Weights of a small GPT-style language model, trained from scratch on English Wikipedia.
Size: 8 layers, width 320.
Architecture: LayerNorm before each block, tied embeddings.
Training: a variant of SOAP for these matrices, 2860 steps.
Each number is 500 + 50 x the weight over its row's rms, rounded and kept within 0 to 999. Layers, rows and columns count from 0. Numbers have three digits each. The size before them is the row's rms in percent of the matrix's.

# layer 3 MLP down (transposed), 1152x320, rms 0.119, rows 642-748, columns 64-127
100:453464494506483530468494431495463490479446519517479354493481522531499487485440495459531497566563473513415477445459487429502466396518582519347507572588502449483446474523484464416436612458501506
090:441377438469475527609600471536483478470526446526524531510556535443468404536492523474530500450538488599484490450519481520549446430588465452506497576450501538488578487555464539538463470421562433
097:531550386456440523536625575441485433519435515455488515450477475497443605476474543455549541404452434494547412544514464595541531505453520399456419496596442514546423501440578482484450484588512487
088:446501581447588497533556475524432469496568434472460462529510550486489558479424579468450528519474471481501388524475447611476506528531527376510411568470535540498428551422467469550508483469458412
100:481567564418488442533528534560490504455521457487498506462507448468461490454396460464543472503489551535478550515544470504520544424508484459491527437530437553447459507430521461474512440525469585
102:537643461540500456536501505509405560593441443633497460499487594587529439518495498515510456568583601520471528446501504422498523533525519496485641499487434528466536466515533449491525539536493416
104:452440516520539470510510571534433455480447443564477450547519529526517424505508544558553451430477547482475516467492473508609518515580440513506490473573508598521486553548498482400496494580505562
100:560481537554482556604458548533538435543470539546490506449442490455471568557497345543401577551538549557591537538487486540529459539455446477537513535516514477492521559524492558585512591451539478
113:534507513539584528503444466569452532465451395514526494489553453558531486552536446472481580418543543430555454464574459505532486587415531473568534478503462442503500474541473449548490528421555592
105:415496567405555497505539558511491538472485526537440540516502459657506555599476462461461540477532575608499428553484508482513530504496433467526550501389492473560586472641472490490461539550475544
101:572551468524537500448483446537463531532422489491454502498517552473426544483495523543539536541456443423477430482423592529536512522533494506497586420516409517574517516514478563513513500521516464
110:533521441494474472509635529454494518549579498524456424497536482422575652426473448542522513484453573478465561437525415472534428538477594465527524477558348506475479459552532447460498473597531523
107:564473490466519473505525436451510614556538429458512442534489520649487540463555495425468453507531509416495565544534477478558546428499516484478519412381384539465460532558491475518588462442484463
096:481460531507540448550560460518507505474549411500472472524499484515488520563476520596462434518552458439604456488472530534453516419510590431487537470467479494533523553439508502487579517482543493
100:512505527536531506429465482374543449503535524462538526543481489453539527496542552481549494495504493530507412472502560415476527540402542520470510444453485530478410468501514509544477479544513581
100:533565535435549584492488530670436512605436419527473593453545455532499495476525533399486557461446434460485412527534495433509462518555453542431447459523459520397520552506509484522454539515506507
097:474431455556423469452540520317471437499496523514530530578528524482547494505416540476437629530437419511508578557519419549528590513470482489642458501520494565440477532424497401486545422601458500
102:534538557406479525593484514513463577550512523539525400493493497535549510440541568453566477597574484454443516553468479440516477603510528499405527487506514600483498507457466553414526458513466500
108:431560553526534490548520509516603504505484563436526458481498487557454502489452540443560527493466538562512603486464472548547496468523498498534509430457519538526483419549558430452594507433450499
093:509466526543516463501440427438502526489538455526430492506378554504556507549463456493505501498461529540474520416524519509480461544483479532536576515534487331451584620453527458548503533490460494
097:533468454454404472621557523461459463451508519495532540430513544472474436586561529459472577447540469503491424542456478504539494486471518547504471547541501536595452508507576497454467476516528514
103:522525570438483537484369483489418478490429565535501457471566527637445561517511430538586537512502470608493445526559435536609471677490488560487511456517488547521475458509574508556478450461524449
096:597528454490466483524523529454551514431486586557604509512496529577463439544435547408489574573462479489580500540327538508511407393454457577507477485528531491539467471526516416458456540518523471
098:490588430561562539485489529381498384440433507461442493525488473493496516536496474511568479514461509509432477522537409583425464539545511550462471456517473529650530458424533541453553514526523512
088:562403412521472547402558570464454424531535460500452488462502463523518409579561484436577423478479574533476517493589518507533528501444494609472515522450450406442495545512544430511508498431415487
101:430430494520448513491534538550537509521596529534558419568516501519508451478467449511431525448487386499515489478501578491536423367449468500446574469496462537440532546460503486512465455427499507
087:620458438477418568475517448462446511550527518493554461538462631542475512496494569441482513518494504480554550471408514594459487464428550428496527565498440478486402466448533505538517569590506482
106:587384425490462456425499521548527509585507567501513555527477497571525466593516472524510493500489498460488453518548517596528491535525555487498520504484505505467491551515547514501468467539432442
103:430421575454482534499470471508462509547522455528451473518481513462509564519461468415458491546499548486572576545505547408522486582479524524539479443551373532445383542502562477484480543494479542
105:466511567508432622584472583540583507568446489595494549501494489454355425508574546509491550493469495509478481443509491443564476453501459479534480480525450485502418467488467487496574588537584534
097:451450481607477450410463511551520489513474520512587546488562475520555472588518515471491453474482442498457578593524526419498483431568503469502364465453495443432522557551361475393462460569450512
088:431516468516548523597488428558543511584564403500490429453537446451565513461477507536485502467521404418527360457500511499539459501543546488514520618518540524548508531505446431510549470508502482
106:570519503501513430457580477607458501548538498409612504547466484522554557493561516492514523467460454441468485543648517486421534472457498507503517479493498506457580491451553502476500525520537542
092:560439421443505558480572576522501513468465518483571471461542500536465560491486558484578445484515539481418511540512483536530491513492466471594602502508511583438401453502438553475529485538600557
094:453545411513524511493536595487507457465492531486447479429534557377486521532573525479439550412489534519517448582453561579589550528447436411511465450495453458505496562523503564543503498465490482
098:502592435579520477506479559537485411481483466530485481536523516456537503487484447463533447486487465443603414521577469570447567476562409508494549634453537581607552526495450496539497428510509439
101:468491582485505527483538477529557554537397545444502501507496507526543509455442530433488404378484515599564479467493433552470491495495467580446478497537521492496641526560500430574618584477421558
095:536463516513506612500386546469533485498573495471523431491469606470537483531526449516479500539500554594482558431461510473481573511556503470548540448539497529418559476502457609505523485513579484
101:466437516547514407434516486455500446429460537500488465530429531438490505486435468464437480530457476512560482514491562468492480529516463540429499377485534411423510473624449481510412486507480500
092:597419456474464459434640598568438522416473499458428475456494551538529479499439371460563519465427562516471511520602465449493541536472491594477531521491457465555517564531467482471562533504557421
103:441473459514568440599489580448458560535505621547510456424521494474455579504534474472508489539458510437592532442570521541508515510451572472494505497443480491565534587428609428520529443491553469
104:476530441520539446463537549576470455479541543506465508551412510432503515420520625531476507433540393483531440415483589493544491529495503455546459564540466512395469526565499550445524435500532515
098:470458561469598532581494524548550445545582519535549433455493460454535482425440426451489555508468500496496556552549590525456440435575505539529489403516533473522530533456499449428443499612584568
101:517526557503438585579578459502597531467524493449503527537453442509405491521500448459523526479493556465538510452487453559493458478560543600454515540462602489450426467512376461493467505444561548
098:522512551424413532485581556489452527504518510519459371426479620467410493566472550594549491436567519522436474431520464434465442498446474453499481506493565563449494503527525434493492509435553527
092:502514495549420512518534473534471484503491489437580490594443539486506529447449560556481518511476414520566489507577452571506430548457540480476418441481486546452506394530546462496473455527528417
106:564470527495488502587526521436511494438512569551559447560497492604513582579463543511491435480516462592530592555444513469552486470453524518565572608529456534495537435521513461568497536521497498
105:436417449452468556594445450513567570443630522510499494434625376466489524524506514441479510548430468445437540553567446528461497491487492522523525469534547481622532441471469457491448499542473478
093:443522465543529379538559518467465504501525540451412480407503517535483518514457489471574426499580503583504489463574498558481412610532536442597502549472542536586544553480494461483573469484483450
091:553326504530496516588548557513488496591444443458523496419479523469535489572574478501461464499535486568460536445494516562513563440558465466536456463513572452575471586560480435464491574460454497
085:550362399496551497474442430477452616520469571511452504452542517458424525555545413495515486594561526488540435468473477417413516509457510467513422542533522439560560559517482493557534476425497581
088:494508492486543464544460505554572520572488514546566532579542485478529538460540434618364461437584505466501560544541468616528464480469484546459491543493546580502459456642475494535434373484502601
104:492541528480543531487532519412497453434476449455504542499362474470481479467464456485461527525432565494524447576486536435548534437416484479513557525548427439478530493515530538425475411402495505
094:542515590413472552514405424516526552467496532482600553514567486480571563498552555426562517535367434556418447461531509425459445427499540484434451515536609534463516517391496511499516588519513448
095:494476504472462496527492475505532546485447552471450508427650497554431531454482487467491553519432544510316497594499410476496536534588583479434573535516518423526542478478476469599403493519485567
108:495590560454418529481486487503584513514438502492449478492535444493493444524464451462526580467457485474499525461498468425457478474511399437420565484509417503489534454489483449446467522503507552
102:583535489438485550603553380450514503505515510496556467442558487472445575544617510547464478604538465358465377501509545513542507533428436466501507469589634446533564386496487507537528446523527486
098:436639425504471476479535540489482512516477495555529548469528611512476498597409553485487464477535512435533436482562478480540451445536459531503440577594542469554607575422598549520486525391470479
101:389460520502533477567478532535487484512456484481545418531504504483408565502506525498528492543516499495593482433608514406503493494509475418569427481433509447592471590481577381440561520529522479
095:480568582477511488456581524550548435490522510541492552545519506508424401471487484449489544455445445506497412538466467402507442415543653547544397468512494565496536412540478541447479478486407500
096:582501438550454425556493464489482457511470494557529493594455491392459568528541508500519472538466525552504571506471579442582525482444432474533524534443493464485536396593437551504467570505472466
096:423545514473584498416522519489471592485557558436512510532484471491459515492417536613493454482461552533499497480493467494466467575525407552510627518554462564409579475440443528516573477480571468
107:582495551526437493419371482512555599527535472524433590485506499517516417534524444518459418445537507453523602484518512478472477473493529495522469414496465532410450498528490499533551599471539495
103:581448495398561467540455567471497545490470616515581476538474468408484527502612548490509490498488446507467518530509508580510532442562513487524484445552521401522544475597595563600502434578486497
103:511463592465514526556466591451502515569433508469487460468515524509519524462470534533507527531507435520609445648563459485412499482495548514367537521493467459490578569485568476461564563459407486
102:496478547498573457509501467450541482535545508539473507481522445481525539458460496489584490449509527459483425450446525541513529419468419542468588515471515531508507524495523539512471541462523553
094:531505500587443430482615436462480522515586472546435428506522446439458489544550468422553491489376493625470466513465469426497471417418540485511506448561436530485502528523522502514493446492460629
112:589390518510491418512471541459495440500546552430547498438382551480594481553525554464509553501520443498446417459581469573497428487555570492507436500446481484472507511479472465512465577491465448
093:475547511473636457642479568560448464531416540496383442406405490501531542610520528409473442538469569469494533510585540577550434586555459468490470542478507555483448493500450564501476571429488450
101:522552464553492596539530514459456502453510486474487562518408507523461498418515415576522410532501522478519464531485462524510556492493419588547529577478469511545418519473508510482479526511497481
099:578402549549504473382473540460556543497471425540433526541496390386543472428460526503495405536452582487524513585491474473543522449540501476543558433504438478593493484459496515481481459512477536
098:532439521528518496507456498523538559471479524542461512563529494533523529439551589508480558546519534500471583517517371454486538417520462448488498476580537503451605529526592461454513480511463475
090:527359469527584518632528535507512574534447519519435556488526505477450508511445413489482511526537510422474447572453556483545540405514548473594547431460521505508552402499506481432518490493429461
101:448553498532526519502563547476476519499432521483495557446599393523459461502542448504523521497472486453600454467545414501496549510605511459451445399435467549439473558540468524464471479487542490
093:536526548520452434517476487445548488556452534532524474474451517516495503397515553501541505551499561551581437419539478448502534514518530529516541459598508545529417546536482509445471515467354499
099:522554519416475422599522521403416502510517512469509493494490426491514565500514434540487545439498490511537554491497544505548467455468546488503432509486449444543475528547554450443479440520522466
097:512480509507462512460479526429517483520507520508492532538526524562481561458496567487436437425476602482556558436451489460446554422504518551458483465462505544469478487549495546515466458481434436
113:496509486444521483537525515503522553506468470536587545510530577664471542505509552581464509512501481447463453556583439493427521471556457489486568489479538479544565498529432537421430580390418486
103:510554475449536445572466513430418517479496470572584512523373544488472528511591560565459518516502539466503471435516467428539516587453436541518490432466516506487539527550504433534480487590469569
107:442480502445522538504515531437566431460582489491525526554413476520504539573473520492549535505531458441602516469498439559500443513515503571563513421473528495528386545402449490531558487387398381
097:489546455558492409539500506555382428410577499570477532511501523489473453446522499493599550577466431506549472537554542491547570494499566501527421483530517489436372578526471505505412523524495508
113:452593458399485451517451433511497523541503460540506528610482550551450581537497429581488504547458448450536498533478550482471502548566531480481531554562532558513562433552592504500599438521546430
114:551506516589544584540543415520422448539555434521601541553557411463573503489589518462505483479454493455521510537536500427476561456485551487540503549545478471490469524592496480481488477503587529
092:549468456478523467478492456506537507400585546629510476407432450550503553541570559457568502526500446443431431473516578539561561540528519541522421477481423556513487429484476497577482542510554511
101:504496510586503507408584500478496466472513443455585537541498501520445460481601503508466371470586593524533485606513462560464511516506456423533644574497523526391485543409475622510487497462508549
104:554579589471537472485518439527560443618521396529561506561571424471479560477531438467586482433458526536519498577463455414440487548441500392475435491537491522551427554571531449476471463532456505
103:510525609418572460526498579446528444557536431448567436535543443448491460559410542535447437609521567544667554400491564517560531491547403473469562555571527564551529537574394498566580554487551441
097:437489454525527500428506552498550495444552502528447522487453416428538541439499482408474556461422468421491504461440419484353544501480577524558490474407477499417458564515523537499564446559515474
107:539596528562520532423444438419548544521419515528492536414519499481468444531495451570546453443509476525508497474507397471422551543580471576518419483488539515497543506476479588504536540564403510
100:473509478461447375541435480488565599507541585492485529479489530466509530361490610392515428458458479565458544534509449534466555487510530452652436449477528550500507451504362503584478454507487477
105:483565438522531518447515453420438457512510555405432508514516492590519414516483536506566407512487576513648433556566450484572560441427545507442470431596438536512451481542581504579513470470554479
103:491508538575485502519583444528506562449533425439527466491528511476542593379498545537509527529442418536573532471552563518504536403501550503439558434511502434474521578535555541522479492468566541
104:442464483556598508479550384444524462421517504531556527467467423471438472464546541532485505446504396511503434453497467512501572418504543465515533473480491500436470417487474582486525496536486485
099:483536523519498501494505537483464467437481529472535532497455334489569569458531524524527536491491478519532550395383577453563565424493554491468499503535542545519473556512466476478508523559521543
094:504437464539538493492494481520506482523528541535575521538487623470558578497500591613477464508439510588525466464447501412475503544492444458542558552465561521464421531528524499517431509550463449
105:448437615415434524462492556495533462558484471605557505459463491491537542553458577592479550547482468531552497464545436575546507415558494446508432526476507498500572504549531590451544473434501485
106:517519476558473499482527431531414509538482383552487503539468501479506572516437454504451469486364435523519523449550539522548566454533451523553473519522428591506411473372475464469474480484535636
095:503425448565527404478394624568529484509504494491464490467534530465581466506483494510497548526582425548542467426577579539548523592581467405488418594467586450434397544498422559516518453524480486
104:412506457477521589559478467539485566453546490473575468484453454500534519425431549470542533542414483566656458485537510510478532557558535546528538489556460434520419545555536452533507515517441542
106:637615410489462589515551470523546554425487526548512468589529495459460558452469529489522518462573488497543519472484502418533434494579444456411607406465563529515498438558462485464514584473523525
105:438528532493491511536394536481567494582443584597541526561575433545489572491499514476500461476543564401556523560501552500530400548511513482503547516463500438434497503623533417543564386475409475
111:421498499502502521541472442464514484551488492516547495543509449523413558587499438579590533485536485454438492428500476521491540482494550495528509446512524439560447453546510471500504524487501438
102:461421587479524435451438533507423627524490448449409470407519481551440453436521538537547463480427519547510562503480514521440514532494464523472479518474496513564575493558518505490674510481460485
102:489505518595553494556490529396457431430397454496474422532531521536557449564385460521506524432503594507528573452473561518576477413592471561522460510471491513390479504487554551548482541525492522
095:492435528421449509411533615541435450454565441459513453550603528393475518533524533482475563484587553576596493432446465499505504514544588561547532542487473470519493427467477525568556470511560553
094:459486556559534363446431520510554529491552472533544513535539531490533476514551452469485462495480598444525514552563524497607622537493522500486434501397525516498508419485478563517548493433461556
104:415534548530432447446620438571494510488503510570528533514494595616420495475467480491552443500533623540456561425439502469454549520476520465459546510464491536572520521496558567498435423577516559
# layer 3 MLP up, 1152x320, rms 0.121, rows 643-749, columns 64-127
095:551518585547407554440562467553539577480436474525428507554568455558581575559531543507581504525504550574427531426471521515547462425511526475513478593607531458584482518438482511556512557588511470
094:449402517557500494438391478492540461629471465671537465519390478570465417493518449451493519473577567549452540515496495493426606468480504468545471453441544535417522457529449531552501509524445487
103:425499481490584486456378519493442430487480456514462538509509496536490475524534456540418509452562458494429537485486521474532541496504517498576416566511576463541456491510542441586480517431525511
099:507565492513487538485451522505467429495422464501615481466498517559623530459452506561487519516458515530475485454432434493471585483565591559545503517588392501579564489543567488572467415467492475
108:520577465540514540389499523495515584578610491420549513492467483395513504478476508529474420545465491482537581509420485492525483433533463424416539496539541576563542590500447477494531418529379454
110:507444544485445485540406548531439542360511445508477478436483583518486386425513516433532475502518509528504484495532480478442528614482473515568497535487541569476547579491539544502533550510492491
101:554561424507554506479511535440559461561416421470491516452602539561411544492427434569490481582479470500500450423520435510511537556480461537523561503507454532556560408511452408543456497468492515
111:534444521526591548456483546484549556519576457487521458572402522475551552559466506524422581471567506487539508456430403538494419505502464514518583477483598456425447512483554494494456446639619422
100:537603498477541534573508514505489554475424467464356515556480561547473443532507573432478543448560467494494595511528519554540500504458423442522451495508546418459564444454471439516573513472457504
097:480534520525441448357471517549566444422440550390561465487563499475544483447671440368499513562492509506584517427487488465557566462565470534551488565478554447537487445494487484496453435505527478
103:520561480508496423554585474517513447546525434519536513551450480556470452552454539495499444476622423475496521471552493500420435411502464479448542499558487562454474538484519469549502594571488459
108:456431557493539527619454500447484395526562515579454461519477534467426433459401616442484536533494507593502464510515573581463491490594501458452427465532506552590638572542494463480475497491565584
089:431543511481556539535353450506518436447463440547555525458463504453413431446442501530478448454525521501493486488602559557447435481450440557499436514565562480520394466495468523488541516500560408
095:551496475522489442455505402468381550529397476501411418548522523485445435437586444431539557449528506517464489535506539493440532489613526454481484502526434460545488460501500512480501524508521391
110:482516434427417456451517486457522555433538375448563545505482519511526458516522527535346525528586478520449496485467478545418388452463492442516534555539520439572525525588477486560523521477556432
100:502496417503529471429480444570498529455500461450443531453534504529435448444517535474512501470526500514476551494455507616475447491459515465537548551489484537536499428443527572624559541493561412
114:518405494517520542578441503447545515472508635489446424503535487553410491561525567488500606495486403600513582539450489517422572539393507582428493431485475565478434557464447438581509520470440511
101:418503490516504526401491403500521549498518559473611471517525562416527427463495482435568543596497439572544531559542565420542421468466520480530456488523479488440519517588581522570503568528444495
098:466502534568578565446594508467431464474568504465495564491487449549490490504453519480453602469497508405486576592515517540472500445527461498459436503477616476560424595473503475430445489482550579
098:454592491454589457456514525492584505497531528491535501559367554489548547465522451566504548538472505586545486581524510415470465479487572522495469468481455419563536548588443554555581552539366440
101:535555449507591448401467508470554514491573515455595518497503569499540545490545545551478461510461509546467508573477544491573525535546446602459441529518495553515527484463517519443524484505506504
100:558426495520535461456458567386577557487592525546557531485566515524392550486481503502537474484464510490555446583592447489502506454561513457385475492510553476485508591409462490628520407470520484
100:550463510501459488459533499615413489496445425404520576536455481567453480480502399554597508507469491476530506540409489489520552480535494495454581550476507554500524568480574536491557526516521542
099:463515570504544418527421371562607607558462618483497449528525491476465518496488560555423527518527406493527436462395495519493435545532590507493475430516537572452469426577434568464409446589487417
100:496532518559511465485515447546511478600510467526452455536531414358487545505559550499458594498484492447455479586489532547444543508504413451507544514441471453500503308468465511534538442482546555
088:478524624497483459501494554543460481381611452409508478474456504500553485476563374552593547431505507489481545453429479529435506512522510494504427518554604520502510441539491506433546487412498460
097:550495499485597573471527479552534543492423466587549490433511513519622473476479484510603565403493529502546548467506546662469513516468511547512492457550423658453514489518515479451578426496482476
104:586484560532524518539468536496551453515502466375474396491531467554517588616516426468457488447545557447541437481471512496519480416469514409430508547455529502464470563477491562450439408610569444
099:528486482479490490503485577497435490535545390530543511510498545520542580402473472473542525513524463506538497478385514423408600484513525572518506531449603592460512433356570537455531521497572447
105:574440598473487576592514499488432503430535537507445481417464587499564458451579493537510490495490584600475578399461444501440558525431504467432525545609530578446449428397516452465458531495623456
101:531485520461534516434512526498487379409498564478435485447437560503476489439568466507519511450411622515458556498367542498506428503458509494607512501532587498450465433547496530433479524586558545
101:434508518462538506532396491466486468534494531556478545433566365522484455470465538522442565517500468512500387522537529465493501539471534579519466519509540506472614500566567454516528428549505476
093:436475570494504503537458388449569468539571373602430467501545526467491492499501471559508597481530440530512487473481558486397427463518511486394372512506470508438555545609478424594494511499467446
101:559557503509483541486447519421442617397539516453433502554495562493517561484584557535553455544517437549499587539548525408508454526496544527471523548480506493474505507492538428452476533542510445
099:478437474446466520423433511508464547530431483589464494502506538488409461451447448535553520492573551606515520488548496513529497492478445527454543465524462589562606457555538474471523520524493536
094:478514577525554550431520540548494534411485544461514533548519397567579487505432467577410470505537526503504504527502509437481462512485496482490443459543503440560579462450541471467531488545530461
096:461467484528514466542469486508528595394492450558518458488509537519504531502533502542551457483411512468526479526495490568421527481514493438482515422549578488530490434591427521484402565562468482
101:450546489498504526633477523450504517526523353443541479511479446617499489478608434420578506482492573533502527494512566462562474544415441471493444520528470523548494502536560541463479467468536540
099:522522510535457533517481509439443523496495509537478505532469468432499487536463572519513430524450545482512558562499466448546426395411489500518425585488525515478472437544552484513465439540444596
106:619466466515503605519572498507555462569423485484495514402490506486447477499445519514451493420518537532540514568521427499447485420502473517512471482559493466505464486588515521426503499573482520
101:445489574536430499491445415422491491597479428487488479504532581459605567445476458485569559471428507542538458498544520420568502486393459497500451440441503502528578540565486452447562459435508501
099:519471613497512527499557542448512452488485454503541414538431437516564503543552594522594471458478444568492634483494493464449521469559397496557527433561505451525524533407541417442555480509465496
099:579514455550473512513489500471413426472471421463549543425557406562577562544456449471545420574585534459535462482497510501559494491440471482489417430514551526540513484565494568543469385546516495
099:508566475502502459524473523497574543416545540519451574412525490494566457489600451480467520478496533442440488434498634551516491458466445568562539475512537454464491538452387593540467550547540532
095:517518557458414453463462441476457437459481455548459390542560399467437487518499424528514407453557540634527528500501395476511428475488516595489469553608488526455492465529512474500442516434539554
098:514562416564450475459584588441450552529461414451544454482570450499482541476514571522463616537407569398560519451541515428489505501589517493470497528473510642547512546507463570509487493541504508
098:427493496638496494557451463479390478525497406550464537548465535443499493504511572447468439476532547536408545497502534574425441521501544467521477476399503482516498505575547481444451462499475462
099:497487569470546406414519455542432468461475447580487521506561498495434559424559555471505554497503461477478569538588450445591505501547486637403550482497410523528459487450482474543435573451529520
104:530478500482559501466540494501437470424584535512509508506502554516482581428453503498499454517493563460567480519416434357495474566468472508521574507526459577434501396497474510466519545455595513
102:508463535496490458498406554441456451438475508516522496541571530537528485582448525495472466531520520576505592503586620500514513527476478546450503502546530471492422471519555455523521540469525536
094:577514563487474486459510504523479459530519499545494566535424556503431479559557450477508509536536477505547484518551535429546363426561541519508570443543539517488453503523443547509468574537418465
105:531525520526533480404484490461508512486534548590524478479401454507596463569468437402473491549532564564493398415480532480435500500448513478525588440370566512553503516508553458538538531520353496
098:498499493521472515443483449486537376525588430567437523459499392461519495514438503429522462514577535546430546496441544431419461433490470455566584502483513419420590494541517590495378528608553436
097:558548433526528510480506555417506575463546447539488447469536576487396574453601505538542438618538522457515473533494472545454416458536538518464503470504520528474463491587435508449477527504487492
098:449543551554494524500424570473615430493452480463541517501488492502538468365455504495502461465484572509518597506557543538516480464555569478566492411447484529607553460599417543452521553534486476
100:408566496493463428473528589496483415524503474479441477561526605505483554462489519493524493603431530491493543469529557452483598498540497516473499572523401457605417552448530433507497519573527490
095:407462518483440514453453472429554503462533503429490595520459466566458550468557413533473565458585491520571544522478566514437532547518545476483538522514433533556468502493528564442503502511539459
101:607522490435350498590410540488570483426391483470447484481584524513485479420447564505500453462449480485432430466431474599502536468476446538501462473527588513433568552464415481571558550575516513
102:513486516569383560497411531549437504590628516474602467459513524555387548452517515381609493615456524483487531529436551553473537522458458558413588474452496600557407553502486476583455536587430478
092:496476515480423583543445557519516422516419563384507480553407506472505546449478479515533588555588531403502536464514472558502514503518428493497518473464479580571532531447511454441514563583493548
094:533425560448426365597367498477481464575491485549520470518513538451535540475633462551588505517509549443502458519483406595543447455417517485460443487467622573626508600475563473451468455571457498
096:484553422614497507502440506508495473533457512547505514470514534519428487520481482569518475511440548487475579481430603557491441477457415422522580514540570400523554446465456575511510450414498535
099:533516594521552451480470506525485517414486551552435556591430483518587416469535510418462552535576407527487480526538495463556451481447478494501469499497560532459506612535553444578453529560390477
107:517375541450469441497506549462472458571557467538494508512561456535527542400512500525452480515556416516524543598555387578504396614515521546551487451500552476420503526613475539494503553516559441
099:542543475523556447492439497502488492468520490510523628537443551508603478593539456545497504519526495425486536414485476478522566503454445413496497506489520587549532515507539536509451492527520512
103:460459546485474449577447504616425477484492560593448486511506468510458501477466525608480481475502403469532527519532539504557486569630464513545462595507530550498526482491446418478426506384453476
098:523577578438523494533457575467561418506553537533485524472499520387584470437522488548493532558576471463484489463523503572475480564462427483559535453509478550519490524619514440516390567492499459
106:488410527387499563499395536486545519482629545461504517561617501503505549462515522479538561491540439575449463473540544522436505464454450550535437459485570447509509573541486462548467487491548494
094:525569510500502396417519527392516544375442487461585444538514527553452562501531487466510522573496500458480589594505437528477416448547540504441515436486476526455452462486426539546602481470469482
096:430532366514455625558523458526454414550463489432502530481518521430541454466503495579573488456524491506544475522483408505503442543483559563478377465495497483492502434463429435467544523467486425
097:585500552423467523481507398486510423528550495442440514587441593503425467584516497506566501478476485502557498552481439555427494507537476369545470534515567534442503570426542518488563470431500484
090:455478575568437500581447507565512494523484524544426516542582518540500479509443498482426458445468505542553533481449441502466371476521511451461497534475428604567480551532523482436455421466525517
101:471571564443660449509484584560552429539475487549457542552486535492499541477598574561489453529536521517567571544486394441486405390490512530616571465410490510544559529524430527511462491498556524
096:484469423527586415613484537519483504504529460485596406494522468482451481488442407534516460492493375395446459468491474426530476439550490550551505450517518455556526522432509468612630450438448480
096:399565499433508485578438501419603503455507469460540522526516445545471553480520519473477489444457390512464494412576503496506506524499490508481480522450436596556582496509482522474494411568574574
095:528467465467455448486543445520478618450502456491465519549421513576561502421446485454580550503516428530489535507430442400527431578537544505464441575463533592527533572523531560511467561447513443
117:490558476464530443494482512458465457456445545471579462562477470433477511488505471630507567490436439490431389528544422481507546444596439552458487502430520496526531463472514455542535530520498587
092:515478480554449601524527469435510481528459530536501503618528483417502432363504391555463562529534533410500584451481511536493494514437541491535422477528450552424516506481478436527437436495521407
101:567554475542433486508599553466453435520526475517406575504493521480488479376467459537461626513474439516530414522568525455462462538495520522511454568439468556503535468520547432441395497508511529
102:467497490463484563522527526561463480449436494488538424465497463533468558486456568490482521464492500571548514501540474504441524488401517534465528501470521446440564499504586552494529502463411402
122:514589482452478446469445455531507475486427520501490526429445496498403511468534496570480505509467496479471536502450447472465541626408506503514473496567555543491518460499461531582541518486480406
111:528511442542452598462477485486516542413504438523515485461511503537471464477509568506533456550602431477506461500598518463452453625548466517512462486474605515405506517465460464495446485476549459
095:565484590563546468570555519462445505492390427459529427507485405443407488488568480515504558498488525471545507534492488563455485517457559373454550456500491540541481533554500529532489488556561541
102:548521499443616568624452499440484463518595417468566560513552489509581437527464528505535524381411509507516470508592585501426534462500526545425490492488545391559468406495486586451430437530560535
109:402494535428466501446477562582474492610548526523469557441515576483456458488377563498481400552516512451480510492473589519500492514556494540500521521450443494412480552407455478576505603479458515
103:508546526492560453509527531408305600490443412508568482580455452543537499440604444537462529581529450517495449483494467414513478515507487407486466524481500525414566516535522449498516539490503532
090:535457432496503415496506524473505468506501496405522539440461493514393463555497447542505490556559479488529488479517478481495575470508526492532500436693396499535505517552426481479508512559520600
102:464537529562525495555585574503488432413515513529424524441593569480509515509578506427508437486439451480438499423359543456538523468603520446493526452526597512388467580484447545520442527497512521
100:443554623575493507467442524352522524543418517478545512573505572494511498590561409480422542497445516427533454509473540531460443450463453582440538445586503475559543597594556505467508464561494572
103:454534496391482489530451449584509553564503515486453526449407450447465475450587494451455525562453528494516492552497525592538505621503538523538530490532422448568442563575462464581477486556519535
104:509459545489515428460514381498461499520414503496476501528446441541539496486468447460509350477546441548475623351449490522495516448529527492598487482429506490504406451527499532464569518440495530
106:490485514464507525519443497517390503431611391325455516458459439505525531525594483466487502516557494530498485459506484496484490577501610544508471533524364490424516532404480474482533469526568367
096:509451541510482473492407621542470440483461419548519551513459560518495515607550473460490410449511502473547504476486608524480460524466542451432457460559542498530495452483550423528454531455529545
097:391594508505487531530488552532510517594519417523563530543517468433514563501496559462441432467625495479518490504608549483596657493419433536508478424589511512496471479477495541526535566511485537
094:445490490555499440527548377523542559527494493423479507497531495511462485559498456465506462550450496440420554553526454557473504525475538451443491599454492457450491452489424531428451578425541527
100:495568493481492500461530520521489509484432451434581442602570461579471489565437474494487505483466531469506570424434523532392502464489515579626419491508477516495476442474517440528391478596567545
104:481532405562438528487500510445491511513576482468533605463532458522437505457562500570469554551462377555469536457382538493482563440607414520568570485459472457486567479493548413502478482463412580
108:508581593528517559496462538472511435439453427510568467477532594493489482499491470502418589526494507570608465485474479450426431547511547530505492512520553404503493451536557507556552514444420527
105:483469539456474504515493535472428444482448530481492444525549509470507523429415527526560492495508453578453449561522495566488543457469479564556500492467458451589515549522594349515472603471518555
102:489470553476516457400473518491423506527549521566463465466502513507520471497503526571491457479495509604446482443449587500485560432485488579528474517387500421365528467492523465515620461474451546
103:500448487477463457540550505512422481483421511486413535472547467502550507476538517424461460443538484442484472469543532395560569484524511545425528475486558413429521554497552515483528545534385418
086:535510498500501557501521521403413421526523548375606482489506548444446490481487452562544560468455509634532479416481519473477521495460491509606438417517598472457460397507529536595513514514453484
097:589536567611464486511403509489531490445475526496422397516511460456501513469596406524491529485513476550535470430500527536482484468533508507491495544483537543439603553450415470548482474503500430
085:414576490543474481523394555570499610554609548512550483515487446532550522403536515603479464617468495491488546478517514497451446537500518444459511455445564487479534524490471496417428540556432453
092:567587452485472568533491448554450496488549522443501577543418513536525529557421495558461531470515528474496493533454469407472469501536446447458486593553387493514549534492458580514518414518462567
100:433399440542476542441477540486509415517613457516496518451509469450591546483463494502572558503493611450504491425533512423504460449536447510543436562572399496589405478493445495511469527506446361
098:477511479458483383554515547509516532491507519511408510465563487534419481594487526604535497447423468463538526550374558521501392388442593503509501501512468508456537537434545552582469538439572512